Part of a small language model's weights.
Architecture: LayerNorm before each block, biases, tied embeddings.
Training: 1031M tokens, 7866 steps.
Each number is 200 + 40 x the weight over its row's rms, rounded and kept within 0 to 999. Layers, rows and columns count from 0. The size before them is the row's rms in percent of the matrix's.

# layer 7 MLP up, 1536x384, rms 0.129, rows 1042-1067, columns 256-383
103,183,240,203,129,192,186,172,196,219,196,199,198,209,238,197,186,209,232,262,273,96,156,154,197,179,218,184,167,205,79,206,246,231,186,193,198,175,206,185,262,236,201,213,239,142,154,261,181,129,137,204,200,228,198,218,237,218,230,191,217,171,158,232,209,251,177,264,236,167,248,216,147,151,172,166,210,230,131,180,213,194,149,218,223,189,241,192,213,169,217,149,255,221,124,199,167,179,150,246,193,110,163,226,160,233,224,193,170,226,218,209,201,163,133,219,208,224,180,122,218,215,141,190,196,161,147,246,204
096,165,259,196,258,204,228,179,211,213,182,209,242,134,213,189,257,242,250,165,216,236,149,253,213,191,187,171,221,199,148,212,245,225,239,234,167,188,217,177,167,215,209,128,228,167,183,184,215,249,239,221,203,189,208,215,214,170,194,189,141,256,96,192,133,276,188,243,210,191,119,185,217,156,203,186,198,118,181,160,165,216,185,159,240,202,268,203,212,161,80,162,206,179,244,216,171,220,151,214,226,246,167,179,218,177,162,223,219,254,191,261,225,176,99,144,98,205,136,225,148,155,144,131,120,173,186,230,211
090,255,194,204,166,135,261,205,156,222,166,175,237,243,179,171,263,225,246,274,213,279,119,196,185,184,148,276,239,207,221,139,141,138,242,291,199,222,210,271,208,156,155,200,223,177,221,197,254,244,175,197,233,175,210,171,218,255,198,198,221,254,183,149,200,199,209,167,196,162,218,161,300,147,129,241,189,221,189,136,177,186,169,188,168,158,214,222,201,190,269,229,202,157,152,249,241,152,157,126,106,207,193,211,195,220,279,307,263,206,203,153,195,226,166,134,236,117,198,205,232,247,139,237,194,94,216,236,168
106,223,152,181,209,217,210,229,164,217,203,163,119,180,159,191,203,178,211,233,211,203,241,170,281,165,217,221,236,135,266,223,212,170,158,205,260,148,189,155,266,256,216,162,186,194,265,192,121,209,180,246,205,241,183,208,187,199,213,232,154,274,194,217,102,214,161,194,161,109,170,249,213,262,186,225,126,193,215,277,194,219,184,187,244,190,192,234,190,190,224,193,219,163,213,181,154,168,213,198,168,183,203,210,245,297,164,240,215,171,227,215,194,145,189,139,233,153,238,205,254,236,217,148,111,210,211,210,113
098,251,281,196,232,191,192,205,201,192,210,227,205,208,204,211,216,222,201,166,171,184,168,234,187,217,200,195,93,175,155,153,119,190,161,114,228,177,188,152,182,178,152,147,177,196,213,246,208,160,160,232,57,202,274,227,182,203,207,240,201,244,266,256,134,194,233,173,178,135,223,275,240,161,208,218,254,235,188,208,191,266,205,163,140,122,237,173,180,239,220,130,234,179,162,204,152,248,156,199,159,144,212,232,199,248,254,139,183,189,176,193,211,133,203,168,165,197,189,173,165,237,169,150,233,212,249,192,215
096,242,237,159,222,213,157,264,191,216,102,269,229,157,182,187,122,157,279,194,226,165,264,190,208,196,208,173,183,126,299,246,190,173,269,244,208,177,169,151,197,197,222,148,179,137,174,170,173,207,131,234,176,122,210,166,178,184,187,186,193,196,215,207,223,190,255,93,164,229,147,210,241,143,197,203,154,154,269,267,224,184,232,150,148,183,141,190,219,184,257,233,245,105,224,217,208,167,257,225,187,200,97,206,235,200,227,189,195,222,166,236,199,203,257,223,175,122,234,159,191,205,246,125,279,247,241,254,213
099,217,178,212,215,188,224,213,182,228,177,193,205,311,210,188,224,204,87,226,213,238,171,182,210,126,228,153,174,201,221,200,194,183,156,222,155,205,98,163,128,136,235,192,157,207,192,287,98,214,230,225,262,231,193,307,155,221,275,136,186,209,238,200,171,183,150,149,228,226,104,251,240,201,217,259,221,200,270,164,172,239,120,244,223,179,229,135,135,226,194,206,213,146,118,185,190,245,153,186,201,270,250,152,183,254,285,118,173,223,190,239,189,207,231,211,139,192,236,271,167,182,129,165,166,219,194,210,186
110,212,158,222,275,221,190,235,195,158,233,259,162,189,173,255,168,171,231,177,188,220,242,269,220,178,152,232,199,228,216,200,185,140,180,163,239,186,286,191,222,177,168,199,235,194,159,139,272,175,211,184,262,212,230,154,201,226,196,212,178,219,184,251,168,300,191,209,136,249,295,143,204,264,206,138,287,201,156,197,201,151,184,201,197,250,136,220,163,200,227,203,128,257,181,243,204,166,315,143,196,209,265,265,190,205,189,208,176,198,171,212,234,163,170,181,208,147,245,255,198,217,291,120,213,167,158,196,231
102,155,230,193,141,223,239,245,174,182,248,199,145,205,271,197,258,280,190,216,123,209,205,172,217,168,296,186,149,142,208,128,177,207,212,254,247,230,186,206,194,176,119,194,278,225,245,236,187,204,205,175,212,218,143,275,243,163,189,152,214,168,194,200,177,236,210,106,251,123,196,184,233,226,150,285,213,228,161,233,196,148,231,186,203,232,230,283,232,151,170,156,193,189,182,188,221,201,212,225,177,179,201,209,225,198,236,169,187,254,224,189,152,168,122,219,243,211,232,100,244,111,177,228,188,114,236,177,157
099,184,215,220,161,178,185,180,233,225,230,225,231,180,193,135,251,248,197,195,198,208,245,173,154,192,208,241,175,174,173,217,92,98,176,159,193,245,200,227,205,131,84,207,135,182,147,282,193,197,234,225,275,163,204,174,245,136,280,248,218,222,227,243,212,263,218,182,264,163,236,197,214,242,163,204,199,250,216,244,214,201,190,242,175,195,204,174,247,187,105,186,116,214,264,192,177,221,213,191,233,185,167,244,160,211,118,197,243,159,202,173,260,205,147,273,277,182,172,225,256,180,212,235,235,260,188,125,239
099,278,126,154,193,208,231,214,224,232,174,231,165,187,208,166,208,230,208,138,257,211,181,283,184,155,209,222,250,198,280,127,158,267,209,131,120,198,204,206,180,167,184,170,217,141,207,214,226,179,215,233,154,202,149,153,151,209,233,177,182,179,210,210,161,175,213,217,151,165,247,243,165,108,153,236,169,161,166,153,217,243,211,171,229,273,172,200,103,218,193,192,207,204,222,229,200,177,216,211,207,157,227,222,212,169,148,156,166,256,206,241,198,211,111,201,180,128,190,197,200,207,225,262,182,218,194,171,179
096,173,212,223,152,212,108,173,128,275,134,158,217,228,139,134,223,298,206,204,235,199,178,250,200,257,164,123,196,147,226,131,197,152,224,182,152,168,196,220,222,184,190,155,132,218,212,111,238,118,279,155,158,206,118,157,193,148,237,208,205,243,176,149,256,121,256,237,219,154,277,245,224,214,205,202,213,200,191,246,205,195,233,181,149,190,173,122,173,162,305,234,263,217,179,233,159,217,254,207,236,219,166,191,188,227,167,159,201,259,216,191,182,220,193,214,180,208,190,242,209,218,197,187,197,180,169,189,244
100,179,189,157,229,211,278,138,184,208,267,206,106,185,198,152,227,164,209,217,243,218,211,151,226,167,159,190,231,219,212,174,256,242,219,241,207,159,208,189,192,170,222,205,182,103,249,238,224,162,236,178,134,297,195,139,209,210,237,119,148,150,184,225,232,265,238,154,139,230,139,170,244,247,217,171,313,224,180,176,266,189,179,303,211,142,127,213,197,205,234,164,152,231,206,284,256,276,219,212,256,72,175,188,218,199,143,219,211,142,231,258,192,252,172,201,223,220,167,164,217,225,210,237,226,157,184,187,236
108,184,198,272,216,180,247,189,213,197,250,201,209,162,194,218,231,189,246,156,254,233,204,157,213,195,167,243,231,185,150,148,177,242,206,224,160,217,300,183,168,199,180,234,184,140,260,270,137,222,145,236,163,196,193,235,226,179,99,223,184,191,126,198,241,290,191,222,223,213,154,177,228,241,282,225,254,143,273,267,171,211,196,167,241,185,229,272,178,207,212,270,217,135,254,153,192,193,234,199,166,252,169,163,240,183,195,183,246,160,168,142,159,161,200,252,265,181,213,194,202,285,189,189,210,175,224,162,160
099,239,137,216,158,206,252,196,215,211,174,128,186,251,84,149,234,276,230,155,202,200,136,179,130,224,152,213,182,148,222,174,250,155,209,258,165,265,193,254,173,183,217,202,215,241,203,173,182,245,306,189,157,150,133,187,286,214,224,226,312,250,278,191,176,236,199,213,215,188,159,208,200,111,233,229,209,223,225,195,220,206,218,182,211,190,131,236,161,158,192,128,169,230,192,190,210,184,167,218,122,148,123,204,139,206,206,230,220,239,213,165,258,222,240,189,189,166,199,145,228,175,208,191,193,192,196,158,187
103,201,285,215,218,182,214,156,221,190,242,138,226,206,200,188,216,203,231,223,129,207,198,236,269,286,217,182,201,168,235,247,214,271,154,197,189,202,202,222,221,181,244,227,160,252,223,199,183,177,215,219,244,240,172,171,282,209,242,211,166,230,157,180,223,172,133,197,173,168,239,210,206,233,120,217,240,180,222,159,198,208,216,172,206,234,206,275,219,218,200,173,173,177,197,194,187,130,180,142,147,200,169,171,214,204,200,163,149,241,232,135,165,251,195,208,196,124,220,281,237,252,228,245,157,146,169,201,256
104,180,202,211,184,145,170,215,167,175,228,278,170,158,217,229,203,148,258,136,157,226,248,185,273,224,228,169,186,180,129,193,244,132,219,116,165,288,191,255,213,228,201,210,134,168,217,207,199,230,278,161,119,245,158,216,191,241,78,168,217,228,192,186,175,282,244,139,221,169,225,148,189,249,213,184,188,148,172,238,201,215,230,339,236,179,188,150,211,156,206,211,132,185,220,224,190,214,196,212,189,197,205,219,197,263,185,153,175,119,211,219,201,261,230,194,290,236,239,252,159,246,179,228,145,215,179,124,188
104,207,151,198,231,194,149,247,198,194,151,262,288,235,167,225,147,224,204,261,138,185,232,226,239,249,230,172,148,206,206,191,154,192,131,225,181,86,180,161,221,196,191,205,203,227,182,166,198,209,289,234,155,174,148,228,223,194,202,187,137,180,215,259,95,169,267,249,169,257,238,167,216,187,173,212,256,203,171,245,194,198,214,124,153,205,151,199,149,224,229,174,175,166,172,220,282,191,217,187,221,232,207,185,235,160,207,189,241,197,235,230,198,167,162,213,167,173,163,190,150,232,277,176,220,266,227,157,233
101,198,167,163,218,226,137,205,176,272,203,245,162,288,271,248,250,129,263,193,218,281,105,142,257,190,190,242,169,220,190,218,136,157,196,234,204,261,136,244,239,241,280,120,155,217,185,270,162,171,224,225,196,269,228,157,156,239,248,166,114,220,207,155,196,122,183,156,192,235,284,223,218,166,226,209,145,203,149,193,262,173,196,202,216,251,210,220,224,211,259,258,175,185,173,215,175,204,285,224,259,214,185,206,189,193,156,212,116,207,212,209,219,216,128,137,132,174,217,171,183,227,142,257,171,313,150,237,177
110,253,216,138,177,207,238,203,191,179,189,254,257,218,151,238,185,226,256,185,214,175,217,121,167,187,168,151,158,252,288,213,122,128,178,227,256,182,148,188,214,166,226,172,203,206,194,243,198,265,206,236,194,165,175,146,300,195,193,213,206,156,260,174,165,176,222,204,133,242,205,279,165,227,218,182,147,108,253,234,221,152,192,196,226,147,223,178,187,240,204,193,189,194,196,213,205,163,105,267,220,172,144,247,218,172,162,241,162,275,217,152,205,219,208,235,139,251,180,176,212,221,125,225,208,151,163,191,239
104,221,267,170,286,160,172,180,179,215,202,233,191,184,231,177,211,258,227,196,220,162,218,115,177,198,171,126,186,161,222,165,220,188,178,105,265,261,159,121,215,179,171,205,208,130,220,166,193,215,170,224,187,173,198,142,197,179,244,206,188,176,221,209,152,129,154,180,264,236,185,193,244,226,205,197,219,194,196,237,283,221,179,136,216,209,261,213,164,135,231,218,150,49,180,200,192,140,199,237,201,270,201,170,168,134,215,201,223,232,203,122,127,183,113,222,260,200,198,199,186,206,226,223,125,189,183,183,236
090,172,182,206,176,205,300,270,151,218,247,186,199,166,226,187,228,251,196,221,285,271,237,201,265,234,261,201,228,227,299,142,273,202,257,235,127,165,265,219,293,239,208,185,164,102,205,186,188,189,248,173,149,170,234,184,250,242,170,216,201,205,169,208,163,191,212,269,221,200,184,134,206,185,186,272,245,287,199,160,240,168,183,156,154,141,173,177,191,244,241,198,201,188,221,260,210,121,233,169,246,160,170,252,247,169,227,198,159,268,263,183,219,130,221,148,196,275,252,140,214,213,196,237,264,130,240,169,168
115,259,166,157,195,223,256,183,183,207,162,241,224,226,228,245,151,225,169,274,240,219,280,158,193,165,196,171,181,159,167,179,152,197,186,281,175,187,213,211,221,235,287,190,194,223,91,229,250,187,153,216,195,189,277,209,268,259,206,191,215,248,232,237,148,159,236,252,194,226,216,207,108,237,130,214,263,228,222,249,188,209,207,99,257,215,249,259,175,229,257,196,176,156,301,215,179,166,240,200,157,278,204,136,174,180,211,256,237,118,168,222,179,237,197,199,150,206,228,98,229,180,158,145,165,204,253,198,204
106,173,205,191,198,253,156,240,246,141,297,187,188,234,201,199,221,200,187,124,297,191,212,215,202,158,257,187,148,173,275,202,195,231,123,223,231,165,220,266,192,236,133,216,141,140,187,204,224,240,215,244,243,156,155,171,207,288,194,234,220,213,217,208,226,196,238,301,247,183,138,193,235,142,233,211,190,154,163,209,123,240,207,175,182,184,221,177,193,221,220,234,187,219,172,159,275,218,211,202,176,214,182,220,194,258,158,215,197,190,220,262,156,240,138,220,175,260,177,148,182,257,178,225,182,262,206,200,119
102,176,224,196,173,228,176,168,229,171,120,159,220,198,316,213,219,239,222,174,244,198,135,219,178,219,215,256,286,167,128,183,244,192,181,213,222,135,235,190,122,182,182,180,169,148,154,242,211,148,158,230,176,221,229,235,207,208,148,181,199,206,198,219,230,163,174,164,162,205,215,238,171,274,197,218,215,183,202,138,235,238,229,136,235,177,175,256,191,254,228,206,246,150,178,258,229,147,186,230,173,237,138,146,214,214,173,206,203,128,199,217,248,236,237,122,148,201,157,196,161,169,163,171,197,193,163,239,177
100,245,131,252,246,174,216,167,182,176,170,187,263,213,209,225,203,178,231,194,195,229,215,168,196,242,119,151,265,200,281,220,207,216,171,185,229,147,196,127,239,193,166,142,144,180,290,193,160,250,211,232,163,168,133,150,190,176,190,207,226,253,209,247,182,209,174,212,168,171,83,204,221,227,119,236,149,213,215,183,298,131,168,177,280,200,273,196,179,164,202,173,173,231,221,164,227,176,258,175,185,245,282,237,226,234,315,227,212,265,212,146,160,184,225,214,242,237,175,213,176,166,141,199,218,158,267,241,129